Part of a small language model's weights: rotary positions.
Each number is 128 + 32 x the weight over its row's rms, rounded and kept within 0 to 255. Layers, rows and columns count from 0. Numbers have three digits each. The size before them is the row's rms in percent of the matrix's.

# layer 5 attention key, 384x768, rms 0.0214, rows 223-331, columns 384-511
111:149144087119139126097148141062119181142127135144148134156088066185067181107096129106100161136075124158125119155146151138157071100145119125080187079122135097112097157072153104109114029122138128125127126153139159105106144117109159145067112136149195150080072163202166108121065188113147087095095132105146084157103132113133114172099058124147107111136140140167130136133082072129133128129083
073:151121102151161166154139061091103124133122095122109121091096146117125158150171183101215096154147128123119112147117125093093117133141167106178135120119213103078142164199095049077111120057108171127099149119128134108105174111149152083130134142102093184080084130059136150068079115086151102095114137152121154123135112146096143117136132093110096104160132187152119126152113186152140114126101
066:134147102143218180157108154130118063125122156108143166172107135143083139131201153029123095121126121133089066138149128126143177097182227107067146117125115095075167090161110077189174121142088122084143141126124087114109154125166102152145111067066084185100105121136136116117119135143128129148093126163171101113116155143124101154110092100122192089131153141237158125096191162164155165116161
068:112097075123139093118118138099118103128128080104082143213128158160108126096155162073132089171185088160060143104140097120126144199139102164151075131125098123113151099128157141102146123094156150146161086143116179128095121158099118079082153135147154115111156098102158150132125146120168105117107162137128119100153122109098077166146076122102112198099097199081141131081127182091157073127091
074:161186104146098160118131137127109148131121118132120116139088147095121144156145137149155109176157135165091120133138083111182139169135111104184146106128107098110131124158077155192181099066144122121126161115130094093111108115161149133137099142145098147144140156074044137108064147075120141127086115111088139131141095131113067149105121149126166108120144136138125079176162184078103114109175
075:120166183101156098095153100134159137139157106110125045152087130146097112131098180058147100166135150083061174140119127081128087189170143181139116138167056093083190167177184095187128025112101129180154136151102155088125139115164122079118139096072086148094121115138146160126057094077094067150111092133086142145063146134168116175091140159148101108117100184140180098090091170145132107125106
080:150162094136152127144090180159180099087147155170095176122086155100113073160086106174128082164106148105048126110144094128146146136172120070170125197153108127120130166217121168120115088126114110129135145101098107111101126082094109180114100083089122150195157161153173142089135109078079084194175180122117144171109074087133095152162097115121106090099046153128123114107099121069123135123190
076:159181111104125118152125077137103137127103107122171097186056140182137144167144143080151175130129113135130088131158121099078155163098120146089145079006133108147151166125162102138118113118091127199144134177194076139081194108128148102138195146075110082100135086055109126131065131129166134173097124116092176100128127127092098118126154127139126092112146146161147088173171083110102141173112
090:119105123129126118137150131121139116158111146168132129116158086132156179167128161094099147083088117179110097164153180163144158139099094065104142097113140112124061087091221130138151129148185083142150092102087136139136097130114166151113125142188158108129146109176148088146180125137087161108138118121219105107158114123141091120111073096128195155190127145114114112166106114133123164143129
084:115079098139131107114125141207169063129162197130156089148159125117142141111140111079062132120088101083130117097137204152120173074164148090123178166155120114180076100108196146152105101137116134153164099099045136142163099067102129190140115160145184140116132109139112096153153119135105141112097142133178122160139120103160172108131103124149054121191140091111097140115090069199102105117137
078:116188165188145186140177213060140136083160091115080119051128161097115088119075092110123104119242151165124121168130099136169132087115141107131113153119166119138137159172053103103157142090140133088075121137103083123128104064055099132103167127123056117128100137095131152145091124121185128098140149111104126084112040120087134146144196183132135148090151144150154127150174132073111123069107
080:114165117110149194126076127135170141102093128162137094170098149183102072099124135109141132126159117107102140141156115162162089128141137181136077157105100084121145096161059146129104074119110169131127147097153131152176140152164130121125126119068133110110131104041109121128105169151147202120155186094087090188081113132081118078167100098092147145133093173127150075200109196165099110103158
088:125176130105118163147092123097084106128161058149159104156111135152127120110147113098155156115201142133074176131119091090148152132120200139140105139105149120122138124150106155163168125078098105067172163166171089095155108117137167170150135105114063108143130159165091190095113114066127153139131127149168150116180128142115133203107137162138118127125088135125173135156168144070066110095130
093:138184130145155147106112067099206138141072117121110142083119112127127190156122097114113084126171094118124151125115112126129103176185202177148118166125154100148174130223137151178098148156104104133180163147074130140067138098126135173173114123022122084122103097104126102119136177137138084090087152080114107189118103109089069118101136144116155164147108164154125060148071095046131116096139
095:149147090130144181124172145078161122147174070094077131058103112165119087097127092078089095077172119122107171172146103108164111073132194158158111101181099137114121136114100112112131080097193129092173133133149076155117131127191120127141110032119147121109091137165132150173070136144133186157119134152142148127090124084168103154195127152106121145112120121156161122205167160077118103105114
089:129149102113131095107121166164103051135072080144140139061091179162113106165152122147126167125118192138119144131140082101191131092123150162161140053171201074165147156089123092100139147132104142100144147120172113190097140137160217180160120132138126108073162113150123135111148204103127092131118126164128151137126132111192122131157097201092102100161128092125077154147137153077083167145131
086:146173110134173143096059172115114068100140105163128139114092128153127088056135123134152112129120171155109167145134098142162134097135072116139108122174116119115123144115095061064155128060148125064138093157139135175156101118185157069092152081150132171177114179153108158121115161150090153131088060134113115133126146134197132136165154141133139137089146127113163152114134136223075128117112
094:129223108132164198110161222064127131170177044102112145104116162147095130139108080053150085073132173162093096096111154111126140108169165079183131101183146135130150178111102105130115101109091150105089123121134153119110174089121141107130153057101122155073125143143154134094099175161111126160112115169130127135132087115121073158221127193112155095102151105089098092100164162059151096096154
096:152139104072120095174133095169111155106168180118183141106125158083079126116176189133088093126159103139121101096132127108079153123131131119122114164105114131127156094140152129135097135097146135153094127130061155153154167125124141121155079157095118133181126141148176165093172098131132081059117131141132138147171110181155152094092162146079116113147122100137158148138108087120165151136122
110:119168141106091124111140120205080112130181092087150093113142122158119123128132174128149159137090125209188175156094083114108141103062059124145171132119116076081107113064151141115117084112074156178124119088142142203177136154109171066108070173107104110110114093121131131136098111160137170077124134154127189081097102166197123119070124100133109103121151145133164131163141137209128157114131
102:180210125185193167097114166114219126160122078094119118107176099120121132071135038121098128110148139167145121124135102149149142129065125088138179149156168066120184177107114133157151116150124165081111147134109113121117144081146109070126144104111163132113157119112093107122145182170148167169093100131167114107104080102097080133189203173104158119120114042162141143115146140110158091166168
118:094028138121132101188076148143102142106141183116161132146149140091149171103091152173145111134110121078125144095110160134126121147120091175149121116115119127141152043178155093085138135151146120156166059176165066096130136170143137126105141137139136130115174166140130130149082110114077069122097131115094103109124189133145143128068090094118148129184077105197133200085085117183152145164101
134:101175172140150120099142152108144122086109017090087130082076168103129119132170150092123100104191158104090171110147128103140106065207127148143085154127143147101128164154102081096088135126132115134116143084149109086143183117202118112130119066109111081162093157131137150128122136115186137165121151172103121180086080051161135147169149082164125100122139149088142144105133124099087143114093
118:109197136173090167113178123195113161132133098107127130075114112103111131095145030167131105131112180166088090196088156126144138118125094079147086134149128090154174181138099093117081106129084121142163137122140125165117152161084193120104153101206100165142087085115043142101092130165079152152138155151124129160102171118146124187110150099172119096095184125098083055105093142117180119144187
111:120136109094111162100116051073136091193071133079168100097110151154192053131095137122108129124113111110103106136118078153090111112120150175186155163143157129119135145122212173146126126114152120113146165130141121120146114120101149181148156110102166136096111119135074165144149112094140108132122198103193044111125126160099142132081080106139064142117120088121154084180069187117144149079149
120:122129113076140160078071121117178093064148079160035120119212102127146147140133196124115150156115032101102139139149097199128097141120128143193123078150091117104134122095077095162117147149090122138095119129140081107129115149097154144181072143140115162146132123102135156182127113123130188110172030169126107145207188120139126143131089111092103122147124100158149128205078144122094165127139
110:142108125130139162122140135104083141157130170133147146173153149118110164111124126154107133072067143136158157111124238171124179113125170146192137129130122128130129128093127127149140149116113078136087111137184114190142122071172175073145091122114129134156090140167115155108093195117119157151100134136134185133085134176158106115155141152191132114187161123090165196107074122161110106115093
124:138164121129057164087156120184094138174148142129090173132125086152133162141125166168205145098152070108208124132160122090214108063090109151147131130117145120163182159156202079057158103160101090145151098142090203095130135058139112168116170141124174079117146156164148126134071204133094090137113163187098120130144114073116139150065136165095077088116138161131111135107144106128118136123151
104:129155148162101122077135068149089106143152217082191158095127166133147123128164119177159135162165081109117129058075104110091127127183144154147103177127108130145078104176151186098092125117113139127166126076101172152176174160099141112126188146112121114159141167108082076138122100137151055165101157181106084146110127171130135133085107161133095160100145157085136078129107114083155133151139
106:170099093162107063136162096141129146102196212105175121094109156124145103144080115125120062144115100144147115060131085164079097142210135139123123175154137156101150108153171132088123163172164209100133167133091120156121171128133090145134143093170121145098153149142149097121112068097124051109110191119122080103074107100087147139086112080197157144147109158159144145118147139118176142104094
109:097075138093106120144127145114082148115092204147166150083112138109147149146135063147065115121180192125036153112123135081114136123171147083139117133133171136126086125169118161132105198105076086201181093136125173146075130178135069122052121109114141101122171164161154165104155058087133079145161117080140070183095125150160166139096169195105145090133121129117118130147130095121145147093092
100:114119150104114120133127140094148122034105073143093118201142072155099132144150189119124162119080117120128108116181191135183150135106104069139140101094147116106104114099138077173159105138193087138077082081196111110134112123205152114120123164102109118129134128113157147081122194127159180136102105139082212100125111069099092118123088093169157109123122112113156164106128061154100098114076
117:140146192083151162140104082141123189153128089141128183100130071094137083121140017102097105128118170160142148169098134131130157135092069075127178117086180123088150187131137152123109185140134130155170178139102117127131039083070124090070111133086164189168128150220079160099078061104143166175136172100189157140147139132148094149144179145130090133101156129195084109080115094156169153106149
093:115127085158094113115153121057156151142108137133187105102203140129178151145191153156109139152157115098134133139034076125087138107094128046129121149125116097155102136157130152122164206128114097147102122109121157093157111093201104077137134139127146153065121103136133129088148122177113107125118154104087059077114086127097091180131103183106120138139159118100154078098107130105114109101118
098:082192129156088150107126152133161123108128107150121108097153124081151136118123116142084117127171160116129106100097150156178086057140148100186136173118165088185134141161121152141120154163068159191110157130155190124120130090202124135164099111123173132082149131118127102146095156146101117218144163206129075167091085106117115118173150112141099135154125151143159116113121147090152140137121
080:143196153156127117104133099139153129156113137156169082077179156149162133145162176096116187114133184091145088125090091147105115107132173066093088135149129088175101120124128133184138132165071161142130103145178105061142100061163091139137119069095128177130136118107139091105145145178087096173128149110140101079105109077120068172115160046138157150151130137104174117086090144102151165158145
104:145193074136134153131129145161194101087130097129088145139142099076131122072081113099091098160140115122136056125176125162190074117178085146113166167137151152107155157154104152061086065087096195159153164138089173125072138119103165181133112080127116113099100150149117094102076180093141142129157148182158120195158097158098112139168126136127108173091137140130138148163111162142118135109143
092:115240169146112218126137134149182121134125136115174118102147138061117148138151117117129087135178148134101114119141110140139098116124171114149142098170173099147181115159110145082105103124013151154176154172135155175085134100162134163154116091160136141114099156114126101114121245065119097158145157219125073190133123179131085104136132137118132141090144118118130121142131150044193110117168
089:156083125090139056133162133101045134160107114143183182136142159203108124127172165141185196120084141096153105159126088121096173129097093131124088115114145153147117094127149117092178131118203136049130117126140034141140091138087135111114175070115066138118149124083111128118125080192147098119106136012136192071149159110157165148104128129117179124140129120137112145133109090182115146113122
087:085113191122123099106082107085095145170122181176090165127094193157181144136078162125121062193179124154133185099134158118065130104142130192163077095085107072106110121078164079126098093101174169147109132100106092139166158168125107128152146101154172081080144135153163137104147108155138099116074132086079146145143080157072101140078185138138119176118155096111094159139114129102111074180046
084:085218135127117132072131108168189091107138140120141164130131092111130104112104123168138092134163153079118118104093127171115080108129136148119159117154190163141151119166084104139078078166087138203141156171108145113108164173150162124155130142166148126126119125099107107121089200111129138135152167197156073176132135174132144147195135078138101131146125123127146118206093253131158152147115
092:170043126091150073143166118131097121102103103141103156148145131159099135120155128128178199096053103148166168166149163087100172152141081126113109125095130169108079096113137127101139121109231104094099112137169081140188108127067115053117177157117099121152136133107074123102155061137141082110105077083123198075151151145154140117081116181144100133115093128127133131117139143157089134154092
101:197128131141176045092111130114144107082107129121046133138157087179094051109090101099130132154102100161139146144113090142212152159164121099107118129164073088102142097100115137106207121082165134056087085109112063085138085132084122089165142097122123135084113087092166111141050069130127157164079093097080151130076135126121142193115134190122122139148078124109117130151072102159111097128138
090:131043129077143080135128153129090145116118110098128150180135138096127149170158140092127151108110094117102156153124156122125161138099139172124100110144105162074106079091121128162144113102170121113071135106107077111182148181098132136072138157052091112168134134130115149140152034131163143075118089058131193075138089129156129100107084112168125099096087157138125153115071111168121112100121
097:108037119109101051162142153125045139146076098168154141172119113153076143140164135104172187125096125137153135149130174094157162144107082164091126117116141165088120127137134160102124088133167096099111098078102095135152147155085143067069179126135125108148072162101107170136177066188177111117135086055116129108154179116148146143108141132149171124131110141117098183153139088154067118102179
099:199060161154100062093191124132143142080155125076104167171173131161119142158113143104197152128087147128131065106099106148145152134131092087139078121138147097126119075118121156112131109094172114120126129084127096137174128174122161066106181127124144146149094125089137146140147092175110138140160078076183174116086118139181083134159095109113160102177078120096113187159109100183074134144145
078:108072092108143054169131119087074128183108155136153165171147141139084180106162141113166189091125152089097096143143149078114145122143150182134107105105109171088102077088121113152134118132151167141127115123153082139163148120082076110066182130113140109167138156150083157082224044130178105088114104067090115092167150133109103121088129078159139092099155171177104168092100127170124094153123
111:102195092138124136115119078140190039066099088126141105090166097110095113139144093097044153180138145139138149074121144193195056111152119099124139074163135086132175167098115114119110106141100149150128101158169187096097110080115096156154097165158115112111130143170184135141128137104174172142129134193156076154110141175120109141129128140110102152128141154130198135147143122103123085134084
099:137155099122154180055095092111200154147145197148156134136159132125153113159133145149108130185180114124098122114138120208085143126100158168141103138082119101126129122157136104107157126140089150149096099130165135196105124126189135157168147096113148070159132138138159090098167123086097151153123157177142132164026064124090064109118103124099103070124178105119115122090132078178121139154120
080:163049139132083100117186192099169125106115090165128094150149093094085160107103092131058086115059143100111129142115157177189228150082059129060183168140150132106132112065099146104107084122156093116148131111085124117126117094101144123106093184062149096114139096144141139143137080134145091079137116069106136133049117162102106115104116102116152170086102134137072158126083106108120160136126
103:162133109129111107118156078161094142156121141108164152121127138167101170111151153094105152144094142143135084114099066166136152171105151166106096090141148136130109120068165069154233133125137118106072141111110126143104102155108109132139131252112124131132139144102141147108118098134167101107088184150106209064121117136192200118115112102172152137153134126055129201131151131127126079090112
086:088141095098129200111153120150116137179100109084141108169054111097089079107070135101144133149138081160158142159142093155119180116157073082101117128134125213097128136185119136135174113143148073135052074073090151127129131212097136094097191116134090121140090110140084101173155081109109137113130132117183106090175084136108061144093151127182098115123158165154124104122139108167107134132133
093:150133119109130130105163136133077158128147122082093134083131082140138015156099147096107041094091103143175115104135109118173098156103091190104088098086128082096077142109066143136177109093172119112094175120076130103116107110118134100179117075129109147127155138114152066102139091108105171148100133167159175053090126147138140101150064159098136144142100125150127173165106118116139111117127
067:109089166139138102053081145125113047094144104131138052113082157093123108172130143149143157167131063127079167043126120073173101106151138140128072098106144090183125093132133143124118143121118114143154163108125162109041100135120164118177163105134119148145150148179180074164146146109124113175169106180123096117108172118126103165145122115098091165141119115191132065152061153096092172096123
114:145192116137128190091107084105119107100141244139112103103117106062172119144157130143039070156162146077106077106140122171207108090126165152218123123134189117102141134140125094117114129148120170157132166182160163173071136079100068128229133100152084177125142115123111155063154165123159159167134186184180063107146103236139147143121151155096137119091161140098166131155099184076180113148110
070:121136109152165085117119179192090169177107145112109120140107145184146127154075128113156137102096136197104173169123126071110130161043112145102134102084164147108131183141190179143146065129188152101130119143122083109141140166048117189139099127121120079139134053115130141075185122137111127106120140160086132098128078087166153078136126086118130075126127092111059113093223113134097143133089
083:210128136115130067138118123165140132161151177129104158133114082150102094141117205148156144097034080117127129150118119114129117146113126128103123082128100109090077152070073102109104094107174157094104215062109093138178113182126106129129122179216144091166114087112155089104140165124115163132129104069114142058093161114165132120121154107148118180172119117130136116114183159149119140099142
100:124139163131112142107102074087114111107163056103073084155159140196090095088083105192129075106115137145153173169078126115103171127104138094106143151122089127166096146101179132121107155069146108152120110139036108125118132141093149095150159130135145081074147126126161079114136176155199152150174141094088160165123133155102124142133115192136168255112069071121124150070124185186104081144174
100:129117174135115167104152104148123102179155068112105111117145123160130117132091117067213107115040100153181107199147178139098134166106058101146159116144138096151086153157151156071140129073154136068144165132100091139097139143101139150183143088183118132065134125076105131094094135112125152090130081095199195077064106096140132130211196144116137187143115089176151082091104136135096199120137
098:163075085121119058127196122145123154131098179117124132146131156046099153113126142121148152111138156212156159060084106074135113157141195064119151105166127159189144118108189163135148134119108117105143075078103129035212140134100101083111126103092110118123141128169140158096142072149138114084104092061071133122141166161134109079041129113146086174122071162101128177187149123148055144105118
099:118155125139130063109126156164145147159117124094144120127124096090133066127176176066135082141109082111125100149121086121189102086151128117119130104114098104146070149144150133127210083135148113175159106136136136121105145065092157106202054153148112154164156133151143086193083110089166153140094128189148118134116085081144122116157098131126146104160097100175158087118168090104126204122114
101:145189179172150131108061135152141121190146145120134100047154123188154134126107129145121122125149115120150074071101146163148146146142161177098127149116122040162104132134098150103132167098097165130107123134169173156050106062164101151142173083122159190144094131105126096170146170114100099149113167192138131099000150101084122125113156148095076135100167123123198117070099091111181125150154
101:132097138086139120136109087144128123143163113124124152112181201113127183110100121107165100122144121127146112104110154101107064102088159111137108156184151164138130113180087223157144153112112099156210157144108134142159125144153103176101094098056147180167115140153119159123129159124118065126167086019120094192152134170121151154093138094139116062160125088084139117186088157150093134133133
095:177116137141121156111139125099166190127103129129155130104145141075151116114126142106116100107101125171119143075174139166165116078091122095107135097151114166108176077098136136158184193111115084151073119138100136083152161093076125131078175131111160138155127137194138140124157143159078134134153162154125109109157084137146180121108161028116118149099097174117175129134170184156179124073165
099:115175101151147142131085135097154115076109135116034098095139103178130064146092122138065091131189175031093136142076135176085118146174156133135119174155135148170094094128150143141166160115130101163126148118138121152170122117184126135163148157047088120056117123086142162170091154118147126126155174133100074142151136098111142170100152168148152075103131098073152099091115158119176112089143
115:152074113131114096177146120149062157112101159106148129150065110190079119152180154108147165132033165157107153193171114092102158143092093137131100110132092183047096093105130107114137113142177079026120093108133052074177127168120121090102145142092112090167086131141135131106144111139135121107129104055107162115123136156139131129061137119138148076132142123141120138134149113151110126125119
091:150109139147102103170148110103093113169143195153157092108153109160144150154189115111176168118117150123115117109100066149103123106130134122110071124137126094121034170132146090167161195116125100096117121126115080068173101072139133079166157068139115151096136100104166079143142154149113083129114095077116112104130109093095113176103138141148180116138189129128112091104115151083149106115124
095:170070138101129105138161092084042143158110171172151099143114160184108114178229124112164183120112131141123179174106099131087178145085127141103071113094087162110069104095119100122154190150172091046111125120135045115127134132093085080100157115106120101164130110120109142109159105173152094110123126069131153049131100120150127119113124104145146091145141114186106122085127090140095124133138
084:086172175116121096145133119138164113164170078134151112111160106083158142146119141120150104150135179116140091102116101104137090081108153081155165180182108176151167116164106110141115130143094118161155152145164160130112123105223160132164063109117122106168124134166111148068159175147101164149157057168113078121093141092106085119180141118078092119109154126182180060153115216091182141144109
094:190108119119103097139188104076140172128093142104150101147134127175121086133133101089234194102133137099169155160086080088054138149117079169105119070150139147129136161165118149094164158134196127041187119093116072156163120135135147108150157077121131159181096120135116156188123121167154067121133093071084181086102211094144149168095078171142120127118167169172129155089131095183100115101122
081:121087129069153093105084124153104122128131090092160164141097115166069137120157147072128156104049143128118196161154130124171159126123106140083134119135123151130061106123112102138146106168184090093084150152061138147149157109062109081117096176117128102146125113158198141133118083143152129091111113118101193103124147089147156142178097144125110136126099147140164126145161093173116112063153
109:119181101138098186131169123147180147128168101132167104108144093109134136133137089164117094143213094165133083124122056136126083121153123146166086108106168079158202157138166150110187086104085150113149123146118186160127078129114165133143119097157177132134119187128123083148131172148124147126141132199126135207161099139119142084118083180064057131145121143153111140152168119113120118148168
098:023081157137141105171084147092101135144111116217172131127121127125145184143183137207189167119142100073121164097092175085067164116098168152100122118136091186140155145144097087154101136132071120122141128125178154095094090137144061120152110128115105121143182111146104183140140138087146151150144115120073092108112115090140148097119161125157141078093166170125152077118128094095158091178139
088:147068122172105048104129144103077132155064125136203146169135162147155156092117131134179181134085100173096113134096163083120189133095184095109187118133093108143048125109163153203128163148163153142077091062138124106155098144128088123111160090101161128165106107097143127164093085173105116105130076061121208060093117097152137180156105110129145104186140105106151158099118140147100090124126
085:122049103081177104142175144122109164132114084101150130143157082150107141155164165129118205116110128105121111160120102133133195123106097160102099106126109161110093092081058129101154099115161130102095132113143129099176152136088126056081145166070083107155095111121100129138175035103156135120107118047136183062163157144141113151095057151153133112083106128121103159117147049160074119191112
093:107139180123161141104106142108136154140124122137100094111062117111184134182120131108108173177087149049126157103136093178146055144138129174132120137127136121099094124146116117146127126116086143126126161167126130104062149089156067120213051165141109101129139153171163171153144138121212163133139126157151092124178071110098087126111134125135153142124125063111208129100123157128180131094094
078:122040148099110137113160148146079146140101106070125141110130134096146100183146136106148136103106153175103104139135092124202157130118083138113142121146170178099101096242077195072139086178155109119085134064119143156151089162133127166129149163155109083163095127155040135084142067179126142106114126139139113082125141106092133087143112113097139123126104147154105144102120062138097172100157
083:107022139068108072152176129152094163093112122172078129123141117155133125117156174175159205118032135137196126148140122064123140115106094133094107128107166147158139100135135122099135112112195122136122129080108119143194140162081123090044104154113134121123097132113129141089126058168141117045109091072082197067170129132137154124096110116150169124131093133119111128137066104159060121136116
102:119161150171120190131124138104145113115148116132152114091181134092129153147086101189158111139193184094084167107129135139103063131154153157126157135160104124189152161160117117155105106093008132151166123208078135130090177100180077168145103086130140142107126136138155156152136203103137138147164137129102074196161122145116146137171150094133087138108132150128135096156158183135180116114160
080:108162102126148123106148075158210190105115160107106143137100130063150091073106075106157139104150095098127153123133185136146096139133143111107161094134189114101154137147089111142119107117119135144181144137117156082182116148149156133155141108150111152067081155114167129149097149085107132154110120242132101162130150142122107139137083120161113110108054122114120135157114183131170153152150
082:102198156132133154106066163096170105100114153123047111102113127091133153120094095149093108106149131056130113146136114208130087069118152153157100163126121097117203132151116122115088069152099130150164139148109134178053131079164183157232112106131138089124130115123139102110099186095107140152169170207128086140055131143078105135163160080126117153137148103134148080119103131089177118125125
105:182159113138124127134073140148166126106100175129102064087123146104162124126138168148090124145191083061095167115117183137116091138135107108136136107177078111147099119157195118175083166163092138178134152095067145122121106115187142127203100136152122118101162130118162129092103139120090134155097176118151124128068078152159121155117138194108110094146171132108170084166122131075147098124130
093:161004097155166122185095154171104118153150076140095111203121086091110093153159140096104082142081096062117147114125184096143138111111206135089146091118047081175123110092141153134153151109153100121131134137238110111161088156132095099085062120020183069162085110177171164150170096130117141089155109122101157113172116068127094120074074119124147066127166131172129144141106151142114135137095
108:123204098124124147114146099155174165098093177130156123104158096040159108130157060131077135149223179097123060091122106201122107110097161117171100191129135102127137137162167162126093175181078144206116134111190136166107085161148144160215076133093110127113191104171111156070093174123132160150135143141132112168117103144132096124124121150094138116123180100095133088133098122089196073118142
093:129072070130149102151171119182092126105123122070195154144164131140094114119160156096178133123083102070148134183082167077165159131096095076113150115118122114166086117163139177082143133159174062111146124086149170121125157145121086107095128167078062130164132107138136179121108052100161130097116094145191107091123133125191173064144137174150145126113121128097166111119172100108138113127166
155:117235165162113164106064109143173109111123151120136095083134138110159143123103115114103077185179112107123125067121145151099090136161135147160134135160124089150112196144104131152111151145074149148128112169113158140076134103167127158171137127169144111103126113091155127140101211124083145205131140204119078148096106135117125130151162145118090160135152082126155072127162173077163155150109
084:119080175135128152099151122102114150142113112095123147119118099140096066116117180131130142163084144130057141175110087122112089128136082087135098066143080129064098112125159087091150109125189143102099140128098144090115144168085159133129155126142137152096180127118164123144113123076102166120157135147174158116164138165118131122144160124134093076147062092140179122134150144132114191069147
151:191105108124147091155165139145090158124109083102110173165139099182091102123098158086128129140016132136148142162167106152129135132088094195102127089122103137097141119085111121093130083104181122098096097133115082083196115152063116114095106184121077083158130098100147148133116074144156150074120148047085202087138126127173149137110132118148187123136128097139109169126181067191093117138142
117:144139140109131081186137150131046166186168115119150207153173110135080123130156135112170172091071112090144103159148108144072155133112068147082111170097086201094114125132075123102122109112160100124098152110114096165098173146076102111072160209121129104132080096123120123057170098155127091086144169082080137108116129160139169102109163081146144163114137108108076138140120107125121105101173
103:123064076125132131138119151094113159126099124115125197154078147133115115101093136128071076123162139097096112154129138113132114189149147072139131166131122161075146095135083143081103072111133095116069147149076144109183107187132133098067174139147106117143092092115089232215222076065128155153162150109164079096070159137137072128105124058126147169117138124141077147094118147174123148162118
103:103118135091143093110100113130094163134114178097097177110095099162155156135162160080097109164054073087146125100119090133161124119091077134160124088148084102101099107111080108126104092057165137102110095112118121121141109092165106108153137190155144088160088144121164123071053126172095142087089161177128123066143148168135185080097096134118109116102166120111198141183161117157173105120096
090:159140133138089093192083126062118148135148128155101117113110169102179135122127137157097094168093107071134116135122146153141060063157163159153138122145134196105079137119101051131121122109089127141163171171156088100170166127108111093110112072113139114153103101055092110134116135092146138129130112114112150127120158173139060105158106160139123116135090129128187132176116141161146097198112
096:168112134132134144102158139181115150165115121112154184175128101150094143100122142119128161092110123207111127162134104100153127119170129085051205104169118110116168140079100060091118100081145108129122112098184144109152139134128130117109154173110109129105116106131099141153079068092173131094103069161125208118116141103170126072066099192135138156134109192120111104120150126173140084138095
093:208160169104189160109171142111127173123163113132078149145115156152128115106115064106134170118083182148184129101140122115138149229154098160140112114119105118128068089112115159143090141184186160124120158110137080145114185100126109136136093146116111124196162057100113105100200064157155132086096167066137175120125160080127136161170159158108172102159129107042107104085176131131194104128118
096:153118133124140102123123145112135134169136194104100156179143120145107083177124165109122170147111115119158171083114148081144115122137147121152115114157084181132106153133126173116171164109190138146159142063138086090120143139118093141154090115083137153160116090088150112100159123086185086097092083062155166094169083047161155090087162092125171106120125135079184137091094171162149113141079
102:097150143107098107201097106141128092114173136141116144186133115141153194134099171110112156107135201102125057114115153155115121102161155146176200123083164144115123165111149111161124110070119153103197145164181140102107142130154132119165116165206112118136076154141156176152119114115113092135162111094158129141170179158114109104130060124128154125085134102129151137131121124132130120181086
097:106022125139131145105143160165142107128127145094126068179199063065111113154107127091126161116104134167091189130165094167092062079067173121161148157095138095116152141110146219124191141161120113148167105129129181154129153094126084106146072146151089169156138081206130125101194086138130187129121155179188134128102134148080136129121124137140152132093188137126139118140151135090097173120136
092:125144116123131122170118106143041196130106141102133152183104099117166128132111129187128170076170086075109169111120074116158139150155097149113149043120145121136122149139107095150044067053098121075127144129143100140162085091121199080106142182155113146142090187106169079120125146154126125160166067142069159110146182105152162123119147120104130064099162114148133091109132137121124126117150
083:124171141181169150155109103131139121097183080097097153111117148086161112108112103119170099108176225115131117115094157109119116136145125142114102176173147077103212182131080206156177141120114111191092135117090148130140130144107129144114086111173179152152129100096171134154110125123124073077128144126087114117116156173119121124114189111093139142106054211075119088070112168145102116119124
081:186109130124124157152177103110053093110118095104132167131113169152173094108106095178186255085139051118121111122143128149183126194171168108114123085137115125111118096156154142114151129086127111063136156151136097139139105117071126119148191103153153165110102132080133131101089122139169096130085085091118170054128146120158128159163157132137130116118109129070103171137123133141105092139164
077:136093143165084079121113121137133158093125229149141148081160124111120158114157142155087118163118117123133137068101145113156129137106064134064105201109148085112142103090112097146094210133122146201114086114094177210124130167146107156152085184115103064106174163229101120157146144099090136152130115104177117159163109108121108187107133119090131107075138101193148113082105075108145131171099
076:164157106116116155119145149129124107128140025111109105126117154114137089106106152090175137110157131156166158156186097125157100093086182142198091150122132127133099145125119140112171118096119105119142155102082113075120155145116119118136125096136160134178125113063108164160037088144155065044098146109075149118126110107160135102127106141083163100150100133195103153209140169133081105114145
087:141155139165103198160093139147117119100141078042102127158072145155151091108073087100176168106124090117100156170122123094153102187153159082172173176173136108133066103132090130092092107096079124044097148112132108120121121065167165178129101108118108175122059091067159130137091138130125126129121141146111144132086168136103111132153145171125137176111160140123156080130104155186107088140208
084:133206171129191157093079096127200089116119089119080158070068132128130137130130112101140062158167178124147179194132079095156156110145165135129088146126159130160133129120115109114080148171093114106085103115134177151152174115153157190147103159103119110146154113088162122151122145130081150125121183176158146128102123105130129127102157138154127127137110147141150116073118150131156133144091
093:152125121148132119129075137124152123137130053113094155089117142088167151115064099131189142139136159157135155113164079106155131115118200145174153159185130143139146148111104130104031111134080115062144139172132106098106127081131120202134119044183134140154073096079130137133141136061097113086112157148129155106069149181125076094100136140123150113150124150109131104146146175104160126138139
084:117174187105061176116079093142177133105125109120100132095111119134126112061111107135157064132155208115120194128137135111126132088138193103131094113135126061115106154120092110138096158132129117142126180117124084140176045143166145123158088075082122145141096102122168158084096120109172134095127128167158118140176172132161156109157080149124091099116074124131120104181092124145137114133084
095:146179111152139088100074132150155137075165127122103187111121125110112114084067071141193137134116168177116082091098164158117068110149175048147137174188096144098149139116124126179090158147087122088094124120133119149069171057145137149142127072156107120160129085187108121100216108138124098150090155147163149134042132156145109144119101192152119154141135132135139084155137184166117104110137
102:130131108134118048193165166131064142132104172097156121224179128135093161160128141108071174109065092101136149169126209153093144112099057213089161088098158209152121131109138177194181123152189088131095130083155120114168156147116105138059130179136139115122153125188137115135118146140142169148124104124117154157133141107144171118114136131153130116131088174163128159079169073108113135085141
094:131158065132122170083047094156154149162127039120135136121130118154171084142108065223188088121078083142138099109152125107080153111151223061149143158113117109128109131084100124131077086153114105067097124158132085135154191063140143103119127160114142150151081088117165096111172112121112111126118225142131131112163065124143137095157109184153089122124151113077100115193133125150125107107161